{
  "d_mlp": 576,
  "qk_norm": false,
  "init": "normal",
  "init_std_qkv": 0.0671,
  "init_std_down": 0.0961,
  "optimizer": "muon_hyperball",
  "decay_fraction": 1.0,
  "decay_shape": "linear",
  "batch_tokens": 16384,
  "train_tokens": 143000000,
  "dataset": "wikipedia_en"
}
Each number is 128 + 32 x the weight over its row's rms, rounded and kept within 0 to 255. Layers, rows and columns count from 0. Numbers have three digits each. The size before them is the row's rms in percent of the matrix's.

# layer 4 MLP down (transposed), 576x96, rms 0.0959, rows 189-261, columns 0-95
092:158082168147099123154114174070095185094123162159132147073186118106195126109081092219122158087147146147140092137130068146115163185130140108124108140134125149119113078144099144139126152118132185140123098068143124124109096090145150151103074135136078125182149160129088088102159112152063171119
095:124066169122085139173123176174146073139151139136074114159151143079128135136135106134187085136116160095131099120102138157162084140126140149122123138094152133077246135177114127119072140131080197108136122057140133077129122106125148127129108118114059081171089127161142137166126148154089160116
105:112155135098114105186072079153081135099155140107162097116145103119116110171074125077145138193120089145172112117132185086143019136124105143143134118116128157103151144114166149169073113206138122136142118104136107172129105151133156189097128149096167138122047094153094108117139140157098101173
096:155094088127137093130166145095106133165111137135131101151106084151147114088126148141152171113067138137125101156148176106130135118122154118133066176166073112133127090157114149139084144127179112102107125105156201143083150153057093064114151135134120208149224121135070079146131127119196153117
104:100111167170157067130094083133174120098126087128134150132129116092124097143154128111105154144124182084182142084114159087164143148178186109041186103149122126110134100158179106148129100134141110088133140154167173090177156114098080131115177131097129153150091123064125081127187118090122103190
094:139110115109167141153078119066125097200170148146153110141117097033143103139163176105087146128115160073108145131180164156185160169121086126092110137111106151114116106157080089088120154131125129112077136096192117118106115112129155111158185097179167130080140146104117148088127200113181110121
101:086134125102191151140168195147095176097101168142079189162106044123146090129110126176125170123193145081132112104110181164073095137087145107096099090171112126121090167120085162104126136144205149121146147125135107148112148143080141126097141104100130080110113109149129122164170118078169116144
095:136173127166122121153081186095184084144065101119043157137104128136189092127160131164122143098120129091165129131128170142132184095123109169181155093059192168125114089126121097111117066085160108136112144164144177087108147110147092093115150158163116158122087136140147159108161132121140118062
100:189120102117079137154123085120120132095114115131125117198121205165131121161107162148114116111143114128138146043071066143145179127151123155149160116106122095096170140103160112085068169159124098141116178134145084124100131122158108074071087147149149152060188112173172100113154120101173148125
204:098115164097176096105072098157162160176094081113206158135137129148111107146159138090092119160116101136101109151123139130114142130140130095142157132107148171165079153147116195147121133175153089101131129144079190198103168116070099047146132093108096145084164093145126149162079127162126108068
092:145122138116136100155170154150102187101076170158126117177133113169098108139089095154149070127173109135117166107097137137123181163154127106083100127090125128071202151134132132121198172111132148120078183145057099083094088096138176113095174059132147122103148132181116147135138129088111178157
087:141129126133164138226072158130053136090125137061153128129116126147141125091112120135171125122144141107139079124117115133102134173154149157128136110091140126121109096175117123053086139089119135112201143109195104110154136121181097181163120114107096124091139119070120193115193151184127083085
110:108106116094138181133146177140119130145112086121135226114192148111148104092099121179096134132111133124116101091207180119123114149107165185090121126054088115155079109073148131130145114103124137123142152107158086144110147090124070114173138086129194098125119097203136102136164142121105190134
086:148137181147097104053112131130155138111149174126062128110133146141115148182114158163165087139144066117050147161121093056130109101114136100123167159148056164073107122132127132127128111090137088171106126123130132079131140147089148157153116122107166191103133175086144136112158138156139119231
094:124119128119161118142123109140158052119139099152125131100173098153051089129158119153133119085191127140159139091167095101157102169086143133102110089173103195165105111116136131134161102084166122169169119161149153180153179133106170064112120106090141079126104114053194101101111153125121125191
100:112073089083110186089158204167083128157089141168175101130103205124075130140145176091128083142114195107160189126124077111195076136129154127147117148140172128126116082165105114104130106143083104108131156098137138174175136073173123128095089134106086114129154140138091131106159116143110115126
089:068098139088192102173105067110142184092144146113094058122103100124130071122071137134096140142105131152152101116098102162057120105133162131121127148159123155106138143184105193118130103061149121129103132162103180157127135125142127133160156144076148157135132115156148157183092174163159051171
092:129160142108152094127092059149151120121129104134113147141133180092151158163066138137151177099074108100124118142127130134108120151129090128076105114169122210187121078127125058146097071158130074056140147210156110159109150114092143158130141135115141131085135136180192137138120163185160118157
092:101134145164042140122163084118129137141119213166120139081121116086127102125114156160135160160141080060125158085191171139167092106131144086100129081074170138154089171082092128094141135179083108138154157154140112162196162129097117095130097105122145121138081114092114171132138170145097109166
085:127138086194110151131196176106123111125123094152159107107153126141109110099083097185169160102131145134134139144110091103088164071125096121160098181162168173104170126164101171082132093173116181202135122129130113064132142125166132093068097110139130113171165112066127084163133112169100092161
129:153189125081122123099146098142101106167078120053145066141143139132135148090150139157155084150158125118104095060132114087137154107062150096106115152156129145121161076158158152163126102132077122183128155162109160136169128116110138124177185152140112112179126126111192116174059113160043130124
084:128120096130144138163127138156126117124138053137129106131101164172133172137058183097159140107105190142170141101127126089152081127195138196147119136130139111042142132052125163122122098143133089177151128194076090137132127134108114150129155123165164108047120091121156135126117086111123136055
092:133077156122178144117050137095099173127122075123115103137167168132100121093146118143142111162146118208139102188153102090155148153108168091152100151163143144114149137088128097177100146143169130176107083144065172112098138148113194184085128093073094146120108141146089172079134112188117145129
104:153171109154128131126067062132133121082172145108151126087117105145099176091122175160170114133112129158081110123163181087107105166098172112117126102124104120186084154192199077163134104115114067153173097141123145148139147118166168154101139102096169140054116159164148103099129110161085158168
105:130056169143158147104082092112162147080147055150101157096147098124110145217037187180125131178165078106145118098094101142107121175151145134101147154170111126092100053172129135135092116113167135128117094123105106120142168114120100134133152155155133157149109144108117082132142172148085113165
099:114126115165122177141153113112040126170159162211128120152079122092143127136133146116106062138137066162157144118101144078140093170114183198121085124111143169186148156112078129112143134128106123123064132110082078128099135146144107174063098103159148153159107142115102143179151126146187140135
115:114157130116194135080122140097180131156166083131087111117125095063103175118119144064150146142108124114128148141104129125114094146153167145122132159167098132134070071104111099093127163064096161105155126167145086177072154165162179185117147115136183152119097099083147040136182121107106137145
100:095097092136137147116110162149137134153139123135075088145213124100133090150081153096160084139107123197190136090184156151198128105097121114150104163097157078147163110114116171137171125121114147088158166111168127149072145154109113127137094158052118077134165105081103146101136106136116050147
111:091128184105118181076139133158146037172116127126143104137143104113107165082125084152152131130136091079112121143130140160150190098150076207116170144121128129149143095131145099118123121093168130049108175156180184114129110129089164152148115086157188122168148158083123108103061138112156100135
115:173128068140147151078072118089142137115176074156087159093136132094220136146116106100150163187150078126178117113135085143111131115061200136100125110172173098121146123109124155102087099130079129105093113178095127104142153127168148161178110192150108104193129141157131142150129132118106158130
109:074143148149096112078122171117168164100090131134102133072065113167159128085172086116135129158087197094109161111167138090160109096128123154139081197119113090132108089125199158133164148090133119082149110125175134152127093100169158133117140121192171106193135107151088140097075163098104142130
114:134134206145129134076114110144177144107160154138086125083083112091170116126112151174130108176130108144126120092123117117143136126065198135103126167136189134099048096111140116123146132171097056116076125147147163140198107178042135169142114111140120160136141136107182136148077145155084126136
113:149138168173106155118119111135133166069140123175118124044137117154178134095094077107163043108156150130102117088167113065121152147142153116109117079163128114120158162175179099131139065136161109141161131201129125154164172080109159157174123137109099118089103136132161077093110091128111187107
117:105106168106145112086097193107155144094104122127094133117131110121126120203130118150154180115179121143158081110106034128148168109212109155090144136113131136090105144112091129090122090098108202128092145120086127106130142100132129153187114151061085104152132182129156178107116125106093137202
091:146081137144125092103172117079144085128207065168106089101107156125088135139172206085120076156137163169177103127136111079112123148088199163127148126123105160129165109098102111159169092094161135098078086140113091180176146126178134133110088100070139136124126136104146149134135187135108116114
106:102115151105150166136126137124094145085107139120141145147142092158139125163132108170085130129111131071107133103140181179160116118158103143158162077154182077192069079137116144127152189110177104125158083071112115131151112139116118092162110158040181175159092138164116123083133110115056177087
099:102142056092177118130113040074095092122067096124161083114116128133194126136164096114105090104140190169110111129161170216125137139138138130133110109094171116143150164155147101184123143136131115120151148185185206133151120121171139145144104126135178112181129103104126128079141124108096138144
096:129169175119176138138120094119157116091146128167085165165160116152128137165071104165179152109132108148100130134071143197081096113119132133140128190140136075068144124131106199151144147113160086039193127091139166106164170132134123135123101100079083171151158124116098116132119116050115114133
138:123121150091164059109094086154170182143136088101202184120142097094115136133172131093127155137132097142110105124119158144135204130116112103105161132118138162138108135150117154168128124156134114080151121152098142199151145122060093064143170087107099169097130076131123123115054173151131131044
104:127197167106176145146175085138089121143093124115211134104089091093079110149149119070070174154090179113136134147181112093095118052111169126136115135128108108106104132096120137152106130134094164103161141130147178152092125103118062112178178109116138148132145083151175099116111121137148115209
095:046170138071122171116137204115124101102151105085107113153092104107119123143071153149144145136118102118158154163164116143140113053135186169096128132128038097085065126108150118151096144094104120133116145136175158136132168100097206145156137176109145091121148077121177121180127124124125160135
093:158137118113099139096110077137108174112158153156094151134140049154175127140098061115146103140155123111144142062080106062081177150076096120118118172190127149105129116081120118143110095149078156189067146170111150127182172063113156156103099146124153171093100133137163151110148104113150125164
089:150127115113176171142145101131066100104146121073147128139147101181119086100124153136153128171104062090075183109205150118140101114131071095123097150118143164133149181207134067117074102172131107122065177120121177130149099167158167103119149146090165142114103095146108146117158148087095142139
113:138140053116138110168111134137120177095166154142095110146133110061123140179107124134143185139157121147107085088104106117140060140148112122094116129150117105077136171131163134161091145176125093144208123065144062063118125137075159123115111195174173118148144157069091105127167112100134081132
084:109099114126146102101112137139081048154067129158120111210156149117139152169131143174088150090132170131142157157146108158096100101091185143076175124125144108095148123170154179155158100114122095063125141112073177174156042150127095155139106164128139139128136163082077150142154139106114128080
092:144209149121157145181090121171127094116163128136126108157163093155115101075078144101096158166180101080102078122177135134148130124125118176183119134200092158143188148154083178133115101088126120161144092088122119094138084129106107133173151062089096161115129079081089134114085124089118149124
084:083113140150147119142122109138116119191169174134206115089113136130108128188137190118149129160121131132094132103182101100134165111140140114088159126062173131161062144116069121140150168189101073109131088109069189198131145125123108127163082109114160103105170119107122096139111131153170061114
096:206087110143083166146156092122145141112136106134230153062087154142123110148120119099208109107109123135045140093097119135114090141112147175110114156154124129150092160109178133129113087102142076139109122105132103088176174140088160111131113112099134055104148191140150125065112116135153132108
118:160119105131100117163079149116092112139110141157096112094204061206174138145137076127080151166106101075109176135097147141139124136130139117114149128113167108167082162080108129147109161181173097168087166099121164085135089154147152147088134130180144083109134112121040187108139111146157138100
096:102103114157139144131118115147131081142127131157138069129165184110100097075091106095104165107057174085171122130161133154188072089153076165099060148122090153143135098095191146092162104168135108109143161134174066155147123116117108151141129125121092067138163101121205092139131147160129154164
086:158156144169116150072095076148166088217168094170069137055143101112102092097149165111122079150084174140096104078138143100162169162185142105154112168129141149089176158153109171079111133122159178149110114134148153141100127120152128104108108108165081127167089144088149104138100142116122077146
112:117155089116111126087108188132128142125179172172170128144071181098160190121099141150137159140085153077163073144103174143136088085122166157130139141106048179141121109145142134107146117111055121093074104098103166081143087189146132147094060131113093115159115122149101168152140160132170127117
117:092184128131157136118210108174115133110123095087192141097176051072113134130133064150111136117152075092109096113093087126138183142125147168123112143169118123148132132134097163111106193108097156140153096178106110139101115098101141174156140070165170202094130133124109116145125171101135087180
104:099178114131118155105054078108159145070120163151155120179096093168092116147079095140087114139176107167115105146134158127098114155076133188126145103158122093205109128101115164162143183141056117182115105115080146098139130115148167139123045122117068157119139151134157127152152091091141108157
082:152088117170183136138119154083103205080137190127144132184176157098163095129074092133137131123113144164139141115100130089068172123158118145119146126081087096116092098066193106106154162093075166130113130179148104103111113103166151083116119130129152145135148140176112146130165089149073142198
085:099114147141067138107148140080119178176096111151155111104136124124114098138068116133088116116144162146158190143142095210112050086120102152096159113071083144159088135175137107168123153092141118134126167177124178126152033157132127102114131153167113161096120131075143164100093147178093135107
102:178158160119115152158095092163126108091146096110093129147077114104153062134151111113143184126134153105094159103116121177102129122175113158091130155166100097162157138105120059079196092141140111147166113179131072062096081161142145187132107116123124201109090109144159155173142154134107123195
101:129116123140124150071143137073155132160142113218112102090116121140138141103158149135077108092129121135126142148137118149174143147042090133145158086128176175092127095094153060196118139139159090077098127167141127136102129154107150181105117140099187184196160141156125150075128160100125146064
105:162116104131153070181084080095063097142136145100121116138135072161098083132095118094172104125167099106150140198108111097148125152083175190118133154117176119095130079137149122118153159156095112169140137186139116150083100155136182206155085167161158108123129136130132177106157172149145070118
100:097137135157133101147161131166120154125121087140155124144104142076105167120148128129078068122184137109093112127100143139121137123094119112133156115145140154069088152114149086160119187135156146072152074154125169136140140101140154129128171083076129025184133114156115186190190224148140127150
104:120132161108195166076128161155072133174163112080103154040211155128121107128136143149155093129119107132129096181140182130188136143143096123124094138061127108159129096154085149100153163095153106157115097137160130137084135162111138133156124087164142085131061200101100095154113131133124167087
093:137177132137163113078091154124185075160171098067100103098190114158161146107143150166138092132133119116139168135129155143128134148083111107086142124142072114134112134152120115078094156061131080076141120099112137126164113098149187162085089138114135108171121242077130093173106177128139138122
086:148099100156137179157031117146133094135070149107131064138065115180125154097124118117159128161136102145144183123124113129136135136066106136067094111183155104130107125158162146087140160118204157171163106171124112123118177124086140178092120169112113095105084075119164134068089136151113156129
088:054158134135143091165176136136149117175099143194207136189097155070130121191114114096137103090103107170093130055194108111131104143117129127189105111081146133135125104166109108110142104146091145126155130113156156131157094116038146130158109127104148138056137119140138115101105155130081160155
099:179119131178119168144177138117153069177112127139204053117141146120095117115080177102144128119122129118126130115156145114124174188130134135170104127123153096129103097090121161119097111114104081160137118173116129158103157103183074121081147076113117084152164140142208062094157132155134046124
097:150206089125144122160121105171125173139155123138142192150135079156219083179049106114104129088132142125153133112105073098154134151177139156168087198102149064131135136116118138087154128151094148144137162124146085131095085093182110107088071121152092112119108094176106104146140106139128133108
089:145166119137161183108149122104142117094132090058159110105165114132120079170112121146080158130151100146116139119110133164166109140079168197153148133140111122124110150112146046083123057150141102112202171138086124093192176128097108137097043167142097139137059129092102140143102144147122122160
101:089116073079109128142106177184105170159145119077125137162147151126189106117139149153104094113138143142141168188157121120146083092188144138093147159170236078108111082163112080098138211090128098138093128110141143136111108119122138141129130168147133109198115128150108085139139125127109077079
118:159095099130165174157096167106103105117081128110129098130116160152190106189135114095102088175152154162105080144130150128100117130085122064126156180115165177090145132161129190081143182099110129167078135103108158125197155121174144151121131182133063148111090077130139094123130173083118135177
083:111188137174175102146165125107179122109124160141077108115101109110129135105128144153139073109112075103075126164113119099145144140079164122133157169178094083092120096121092116108126152077171129143162174195152103133089097160130216135111167164150091113133084132119088115133099139132042168181
099:100189102113106134083139149094089113166151152089142125090111133136080133106136116125155077093138075122140135109162108190079108081151109089157174162140168139119069145168152112137116154165176142121153138093157123053100140166099105218157113122169141109165119093164070172101085128169181130133
090:127083084128108175104165152134152106122150144220089082130132127085142106108140164137141070118154084123117157116141091100163175168135103146156094142165101081098105069169071095116089202137130169101154119141128129113103119078128178144106042148159135141171121141103125141148140185190123152153
115:144066142159108090054035173127089154099137116178119087123083167119147076148102129105153114059152149145098156128136124116155118146085139169168179159160107145119104184157100118132183082141117160117120135181164112098172175156161109141099103120120099135141071157161136161083125146142158153169
# layer 4 MLP up, 576x96, rms 0.0961, rows 190-261, columns 0-95
097:141168123103129120130088098081126118104146153116122091148089134153090135230178150125132081172159190118123147151168112095092132134089148138152106158149107133084065151129122089106149154119189085118147097148131149158158091080188108111112076209106144159103129128157105104080074142103188121106
100:107095127117142118130169139102139173174104083139119136140133183148082145137153167107131078156163129042135131134147083132129206114173119100149129140115162088051090119164140076139162138078103125069122193154143087165126135140169124087060070156107126106114128172131150125150071135143095101087
103:123108140114105190105151119129113145115153169130081168077151158124105153152124061138037131159188064129126163131086155118139137158102169122212126098131148086132116203104159097110185114082151150085089137105153094113097185192156108120108130138120162106126130161152117157151138081150159107119
102:118139172114078206140181109079115186140175162097157112134102109124107130130140204133159136117168148137114042132067127131178095196123161165096095153171126146149159157142097129156133113118123119115145142134150096126112136047111106085057117063109099122126164144147113174139112133138131074150
103:115139151132165148177082158148116166150128112100165089119108116139134092169178091110101119147121046130162081075105118159150145102140139088166101163134121106138102142110124133114085072119168107051171147067148091092087123139134128194158189126091158120079106167164123185184165165146153111141
090:165150145147141151124158057152142109089102135126134095111126164185105155101153139153216062135107126133095166183108093099155171104196133147159142137149082095083119153166120131114168092110085120162116076099115148126081113131129082071140070080148092165140164114122093177118119147137058131113
094:093114214142087119087139073158086144123181101111135136094122145111064135111110163161100101159137162124114131132093114119104150149141141173122065192148130094168087166097066125168120153194110152114154123124102132175188097079096175157095138146134143104144126180084135100135135117148047109116
105:152178170169118121181108166192129204115117152115156089081102149168130115119134110072134114149148108108028154157161176093120136135140118066121107096135126089148100074143154101124148072123138143104131119159124148123128133081119147162153146100073129154161179113096062209127098105152155141124
200:117130145092153059110164087123167208141131066120190149127140135102092114150154134119113106128132143136108117149133137110141167105164087073167154141118118171124092157142114133139157173144167157053122087128093171219090161123112060097141155097096146104147141094121159172129085135117070125065
097:162155127130162135123156143189051103149091108074178166128137113130088144116132149128203109154101145165094119164188092107097072140084113138186129154152060137169071123140154123138163141142145118119165125065118096150119163088061108104062132168138132153159100113149156112133103143169121071128
083:165142125135056108162115127144095129121138148135221088103140112175095135133117148090113087065123119115111122142164195174191139091073087145153129127151112120084101193096089133179128086162108095149087120085137109112116114136117120115213075094145189160119137121132122112187131137155095102140
093:117127144137129163120161081163160087140164151119090171085174095106100161104072162136173140096094153147054123144127134083118109144078117174136168120106071129187113158145197094103090170121142146097154094113104133146114141161073128172143181156142160087130121076151151125121109178069152089182
105:178105128100110102096114082149066094178142134076234122113162120150134102132120105092098094077133106134158183126126167163104088104138182118150116070113145113194123148119105146155157130177149166081117212162134137127097104139179125142098178103101168109149175155118162126142139136096140093138
097:145177157154093124132154148093113110152192161109098139145112161108161135127105144136159097098149158138114137141135110162140093055158138141180140157043074104082122160147132155137103129171135143046124093051175070087101133159203099156106143133147103121147111102094104145181078097124145124089
108:141199127114135120159155120065112144125132117070190173142082149183120131116134053126101124171162122100110162088145174144140158109142089105105108129169110070084073221106157135149100155117138110146141149117199132078086130097126135148091140082106168155113120114116129142104171157093097186131
092:116128136128151070103140130116149064173136116188122091098129149125082183104128098131089101105194153085122154152236126121072093152119132144117136098141084106068176165161103146132109178113116163103120145106094121125125122156067118147113170175184138126072186153094121141118167085113107117144
089:130120094158132168083170085081126153152163137088100174065147155176130107111120144148104089078138168068182118068146133132113136184128140097145203100083154109091176164138146111131207123090138137118106097081150050145116129127108115125119093153203140175142117128121101128098111133147121127080
088:129169126088194132088137127124114115104112100124142093147117126037172152101142150087117107074118200082121111117106166107188100143144140149060153102141144085154121128043204091106146116160129147179125109127130111110130114124132138150159174069135127166123094176120143145161155184183124086144
088:111061155126113127160104075130146113154137178129122128116107144180137179123144128079093050193151158127086134139160120119108140121073140122146153039156091155105047154128125137212146144104146111106103158116085174129157126125112109124132155098124102139097107145141130186123134147179121103220
111:135034145053119140138155143163108108143130099123144157135178128175079122162177133084115071085115135143101142118086150124099123073120107172125105131104142144138139107168126150154104120099102166162149141100070154148127195209191087120188126093103162126103149096157129159129148145058157138104
080:136135154168117117129158129145115139053079125076133121068136092101175175161072178107141111150158185071111107097173158131120114118138129081124131126158069135180112151080046141126140101116186097087169189082169156122136101143143138154110102100162147161107132159117165131146100120133138055104
106:120120134147112140132171172165093154208139119139137128117088088164118124143143142157112128084152172095128159075159110113068091163093131149126164126160098095123106124134074119039058156120175138166123201178124164079152098158103150114163113161119117187106140119157164106103087139178092081130
114:180137164117165151116207112174108100126111139148102109142146120146102077092122074112173093124119071131161123149140134100169128101149150125175119163067137126092222143176054181158166142111114125085139076125161162095058143133136114103146122121185081112158136124149146119121096138104103127067
100:130127120104160124092169179104084130162082142160182149106106085177072130126153174124132126124149166155110126094178128048124128078079136099085076169130140127116093124126141120185145128191114151189134139095113102126148134094091107150151171177132115138092141101119175043175159095131142075107
108:113164146124124169132194133128135120095066104125079198111106163109136141152175138148149127093149179124121187133175079102090124135136119067086085136093166156086058102162143185110141111137116092181148163114129122075119110063124116123139143119190159211107106109166117081141109123145110109119
096:144110177169104143098167072157116102167133112116095104079162084130159137173173136062087160134058095109139154133126143147105117081141179110172086088118082102132142106149044127085120164126129141120164103123106120163071148133160147120105160116157169147119095096146170110103117121218086129173
094:146104138130144114116148136113162142139132103122133201104164092146051154112162115136096162148156166127083086102165130061131145135105127162151111109145118165120129126123093068107061158177175104081151139101155143095171092111148089078190137070175133117133176178136142155158149120068052148154
114:109159132126143142149073091211163119130163164171150174114110172129152046084141145072118144089117167101145142058088135153149099083109146140125161093096096154161149149118151108175102100153113115095160098144165104085116079125100130085133193098081138143105170119166141138181126113139096073162
125:157109156133092115159164062139191133136139134109093159122133160159128144133226126176118087069138172114137128125126166159094131136080120073078142140111142139117141104109135138197095153122130185126119178053120121157182129110109143185158146127076149085115151098113088089107094133145104140052
112:143080116121184112093125082128081155180044157098098050118129198140112100123165097116161141115125175121144085152098120160186139124125127149153135096135123096093142116072132157126146186154176100139100169177169139125130160129102118109150141090131121106128132141118185103152155190094075063090
111:102081092142147164112164179136164117196132074152189141128121183136102081172123132160138130114163172090123075133105167166128138135077130101121123116079182071149148128113157100135100121141107111162196100119123112076220095159082109078122137105077106130117172117100107137152104127154088089115
112:181201130152143131084181104191116073101133118140161093126135103092068199138159062088118128159101107107145120113107147086060157108151151138161145171079098106142167156171076151097182114137102116165124129127126103130110177160115100173134139105185101121120139113180130125116101094126084122072
108:115147133137151175170115117154077152196099143156125144100139099120105091116157143102144127090204115123125087156051142135153135111107119145174078102071163107125130167154091156136152081156120138123115156102136139169132070118187109128100122056160086135085114122060139198176152157100151097075
081:135187175154137093131132131148065116097119099123103135125125113073127140156134133066134154106220102146089166150147113067138122126140165130132130115093072114136108165121190160153118115152245124094105149126141093108090166113145111145162099155194171159091130053118095106141165120129107129131
112:096126173094135130105126154118082184070145054125135149141157116167099114139158146133148134097096126097108112131101085132152067141098158145138063088085144178086148138180056125131157102134069177199148142149145174093087199118157081098127130125139109138167179131109132137146105158122134108188
102:131123114174155144054145129126120101126158155147169116171099140144111140180134122130087134116121109141118115096170125122084195137112171100174196098069124075068149108176052148139126107138166196139177122165100167115062141118167155109110152121123139109123132116102151106050170109112183094112
105:120120123104087148070137120122130131117143100133212121054117136119104119098153172166129109126081123133125134114182156043200116103113136125129123095142129137150158147085089143084118103135166142179136118135107131090078142126153159025107214127213142148167103114123148137175106140141127112129
133:107138152097138083089150107136169191167153106127176161136124148105097117165154143117141074130107137138097132141133138106136164095163094067196128140122130148133057162128104122100136179114180109074127131121085176210081157130084083104120183092095149087125168126109119183158096095163107151069
110:152096118123135139122079130143153114172161131076169148123123156111100093105135157145102124110102144160127125153131154169114211100038101045141140086127140106107103164134152134135187133133145171064158124170202145134176135140118135108156146081072122111112130077126138105158039138114095136071
103:127149181189175136118097108129099097112150200107169109128104146058100141132111139092124139167126168090157155125046109159128158134139160106184140147119089107160145165129112161115129092214076174074118102129123101117067145127188065146099165108141089137138146097138104171133113116113073141138
101:140107103180185127153132132065119126115142130107110134067099108163119109145156155124138165134115145100169157160146131103123160101178116153164158106102144141163063093152139076053132145092156109133165107101136154152147115131190085153097162150070108111118176106177067098103044190121086151161
083:072104147166143186166123114093126187123152103106106134120095143158136134137172092126080086117155115112123114103159167149163103142105152213150135099165127054176086106113100154157161139153114121123074153106165097050109151122128087153173121096131161185120137192056161084112144101097136143142
127:189146132116111143126128093157124136121224140127151116147103155100133119104089161112152114136096134127128137061079112103151154109076107132116086120125119181134101134094133152175097171216129147105121062121038132180187145117123130110101161138134141140118186198080167128103173114110143083113
089:081130149146130123100107099145130184128107151110098080104179089074077065068116095130108079106095209106139152155144193126132160094114199151080171147077137112121125125096134103135062113119088141153134135130134137138151137120120120182182086094143197152133143130143120212133100132144149129114
089:125172161120139150099144102157084152156163119134105106107129167138132112061166142151114089106111198191098146093099081106126054134099178039151161147105166117114106100187144129157158132140141092110149121133092139148158147103129068133085164143116134097104101118158069129193103186181123162118
082:113168094103165109084138112119135200154105058103151156119179179113075073106127109157117087105171157120118098117132164114122128106090166048204151139117106092141110139123173149161129139102146123109081090151215120160140098111142100114102140096085108134102172123172167145138094110128066107099
110:105171153109117159146239118186106160134120174110174108166139119090106067129137071189111131189172130093118118139135125110138199082078119147156068147123117139142100163122140095131109158150099129133104076168135137092098131133142128084148099127155109170082122152154162113127101082121111053110
101:150131170162089182160188157163144136125149102114150174144105077120080063187127181132114133119179140175073114111100136102107162165126160091069138121115086166135153095142111170120130130100121119108164131118123081151135111113104098099178084181095115181087141128132127126099087157053147095196
097:168084160113176157078144134141083080120152137147137023128138140115104129143141137120094118181109082142075110130139131122176140144147130114142095155122158108142142143124171106101162116180146194112160101061096078145147153112073123140137125091123121102148181079139145076180067152174185085105
086:138131135127138089184162209157151158154111122123139101099115137095156147101184071167078102103144161058186092096124121165172079082151095121185173075118141087162138099103144134121115133147156112098139090097178140137184138160147132142142137092121181126116173146106114109148153161123092071064
107:112097163138160129194136136107065129112093071112134121122119099213098077136149139109126140151185124148117139090158091104135152127139130143137131139128186109145061106068148133143077156149137157139178111144098119198072163100091100061138199123155140130099141155128181113082143198139111099126
113:141101131115092137115124098164107089136164096150143120160130108178096062150207146089170104128127137114126127104127174169133116068130107095106072093118141180108087193125103105205155160168120080140133112031149132091179106093139129154131124149092117133141133126089135192193104129111134164142
099:158135147062205117144100143125180091103125162117148120126142112077085119068114141064156152177156095078108126113077158073165173117108128094069165126111113100099161139182130125135156171092135138081154079112139166104083135153168131121128139118148150125139115124182170208100142143092146131077
096:125201127132133127170157136145151102142067159106148173107097138175074104179121107137139150119095065118109078162137120127143114107119087106119107142050103169123128094181151157117161076196149174128177074103154109089141191091120095146078200100139109157165137107142102139154121122096162123097
089:143142159164106159112118143117102134174180132118138133049162115098148122135153066122115136156165118048158099149120099068127091174097160112157113123146189101112083126104112146076151153134140099135172198120132158057178101162142137102153114091143084146212130144146143143150161067109113083115
096:221134173150136113128136115181144136125137137097150106129094140120126171087114107146146130156078117133112107093166201119160141113107174164151184106083113097121095079190178138164156118073154101131120079161097145063107138100113117152135124078091117091092205151150110097101136193136096150100
097:210172190112160150165113118153114132082165087061104095090134092177077159100160084147199100178113160128149140129081078108106155139190099102125133136161089125098101122143119160170177098109111068147148129137152153136159105141123119120095168122177150124160123135119097121104061142127086103162
101:140120140105150160146173155159108125136168095158092096121135109174153101087168164174121181124127157133129115057145145148128103085109103106155133073167153152126072155139068124108168136073130138117148147042154167105157118138131083149105111075087087216102201110149157150141121132075114112099
098:161109131113177123086136105130124135095129111132115127058120143189136119125174120088227090122133161100156112154167096127132163099165133148107153113155073152093174114124122085178062190099130108095179152081123079149142139126114157185163126095129141148135070142133158169095143168134168135053
103:134137142178125107086139070201099149120136157110153117109108118070062131118194129152097083147109138143061090178134170118134174109142197108110117152145162129138126102128188146141140132158105109111128106110102077128116139156174147129071096103084128106121067133122175070182179159160157081153
114:116109133128150111173058139174117095138158137138184081111163113117101106176164082177148120162125108118115155086133140129119117118096150103039122115130132169174150126179069093101140142101136146088151089074112145124133156185141104130090140061147121140101181118151156088162177149177187060128
090:170114154145113114100177115100113134123153126131101133136127154064115099107122138118170156118154068131119121120097106106088139083150127169179136199130109114077083155123104132048198146116147142153171156139223139171088086093106116101118142108144165183141160152067119154156105157063080130100
086:130117159142065136142148084093127143121137182139081104092078171150128085147106130101135101104111096071059163156107136149164147187143163146167150204166117116146095134110096150143121122155190128077149068154163084106138117178133117147117087119142074156121146100110143167176105129170205092111
100:120115111153166171135128098109164132131052144196142120186107121094127146174174115153132047095187128089074116121117137159103152166093129139143097133097162147102081173134181133137106144079106103099167107068127179133134135117132109161154138150126108050108160120068137102179152081142161100165
101:116082141114159157128100134138146180117096162104138096109161103145089185075169144088103129104127114151085124115162171167090135137146072089210159079112107132113075107164136143152125140187098092146145106127156127083077173164143099199181190072116132109075122134105134155118168166153110108110
086:162107157139142157145144129114132163173169117144133111119144106074157049145153050140102167130136131160119094063154135131210204094083160132094139123139047076131137173168135152169122183136103108153130147154141109107136141062089145127091099125111186192107147112138089103108139129111114118136
098:168134202153153092140158093128146119130138121159101080129135127186062083148150113132138122199090126106098127102177085148120173090129104186114128115113071214119174130103103100092110080133127126149152154113113148082148083087104124094148103142130109138118187138071155156206095133165095108129
098:146103134153155124152134140121116123129110159131147059106109106144147135175110113117147081100188175141093071122100121097151143056174075137060103099139101109133115122140179110111158143131179122153199074139082118150172164163129154134174129071137137131157134097133118157189149205074155167079
097:114098179132168143140116135111116158165092139135140103110101129144096157174178108076131130185160110104191150150138125152179116152106164133163139122089140073107135145141158039104160183212101124119102106166103129160087138179160125061073149112130143061104114108162081122130111099168139081112
103:119140145157125159102133155117090074159153100099115214127196145152089156127180126135081137144129124091107120058178133032130199178167100175185150087149118098113156120091118123092128121103120157156153158156065136122120123168117144144124129078082147123138157104133169131175093113096135156124
096:126162099128188151134140148129104119096139080099182105162095178146154103122088126080102100107100172159105121138081216161177105092141156159129137142136024139089144107108161129155165132176077126140149175110139143130126139174077104110140168128144158126108112136172131114095077077105083113070
097:056178151164127168168165136155159092156116106104147192111097109090075088079143180154089146145150178152119151118115092069162085124082137155130104120130122141142145130126124115142167104141117097085141143109094166130099100041164137121130194096164145098167140106159162109171125176144056114156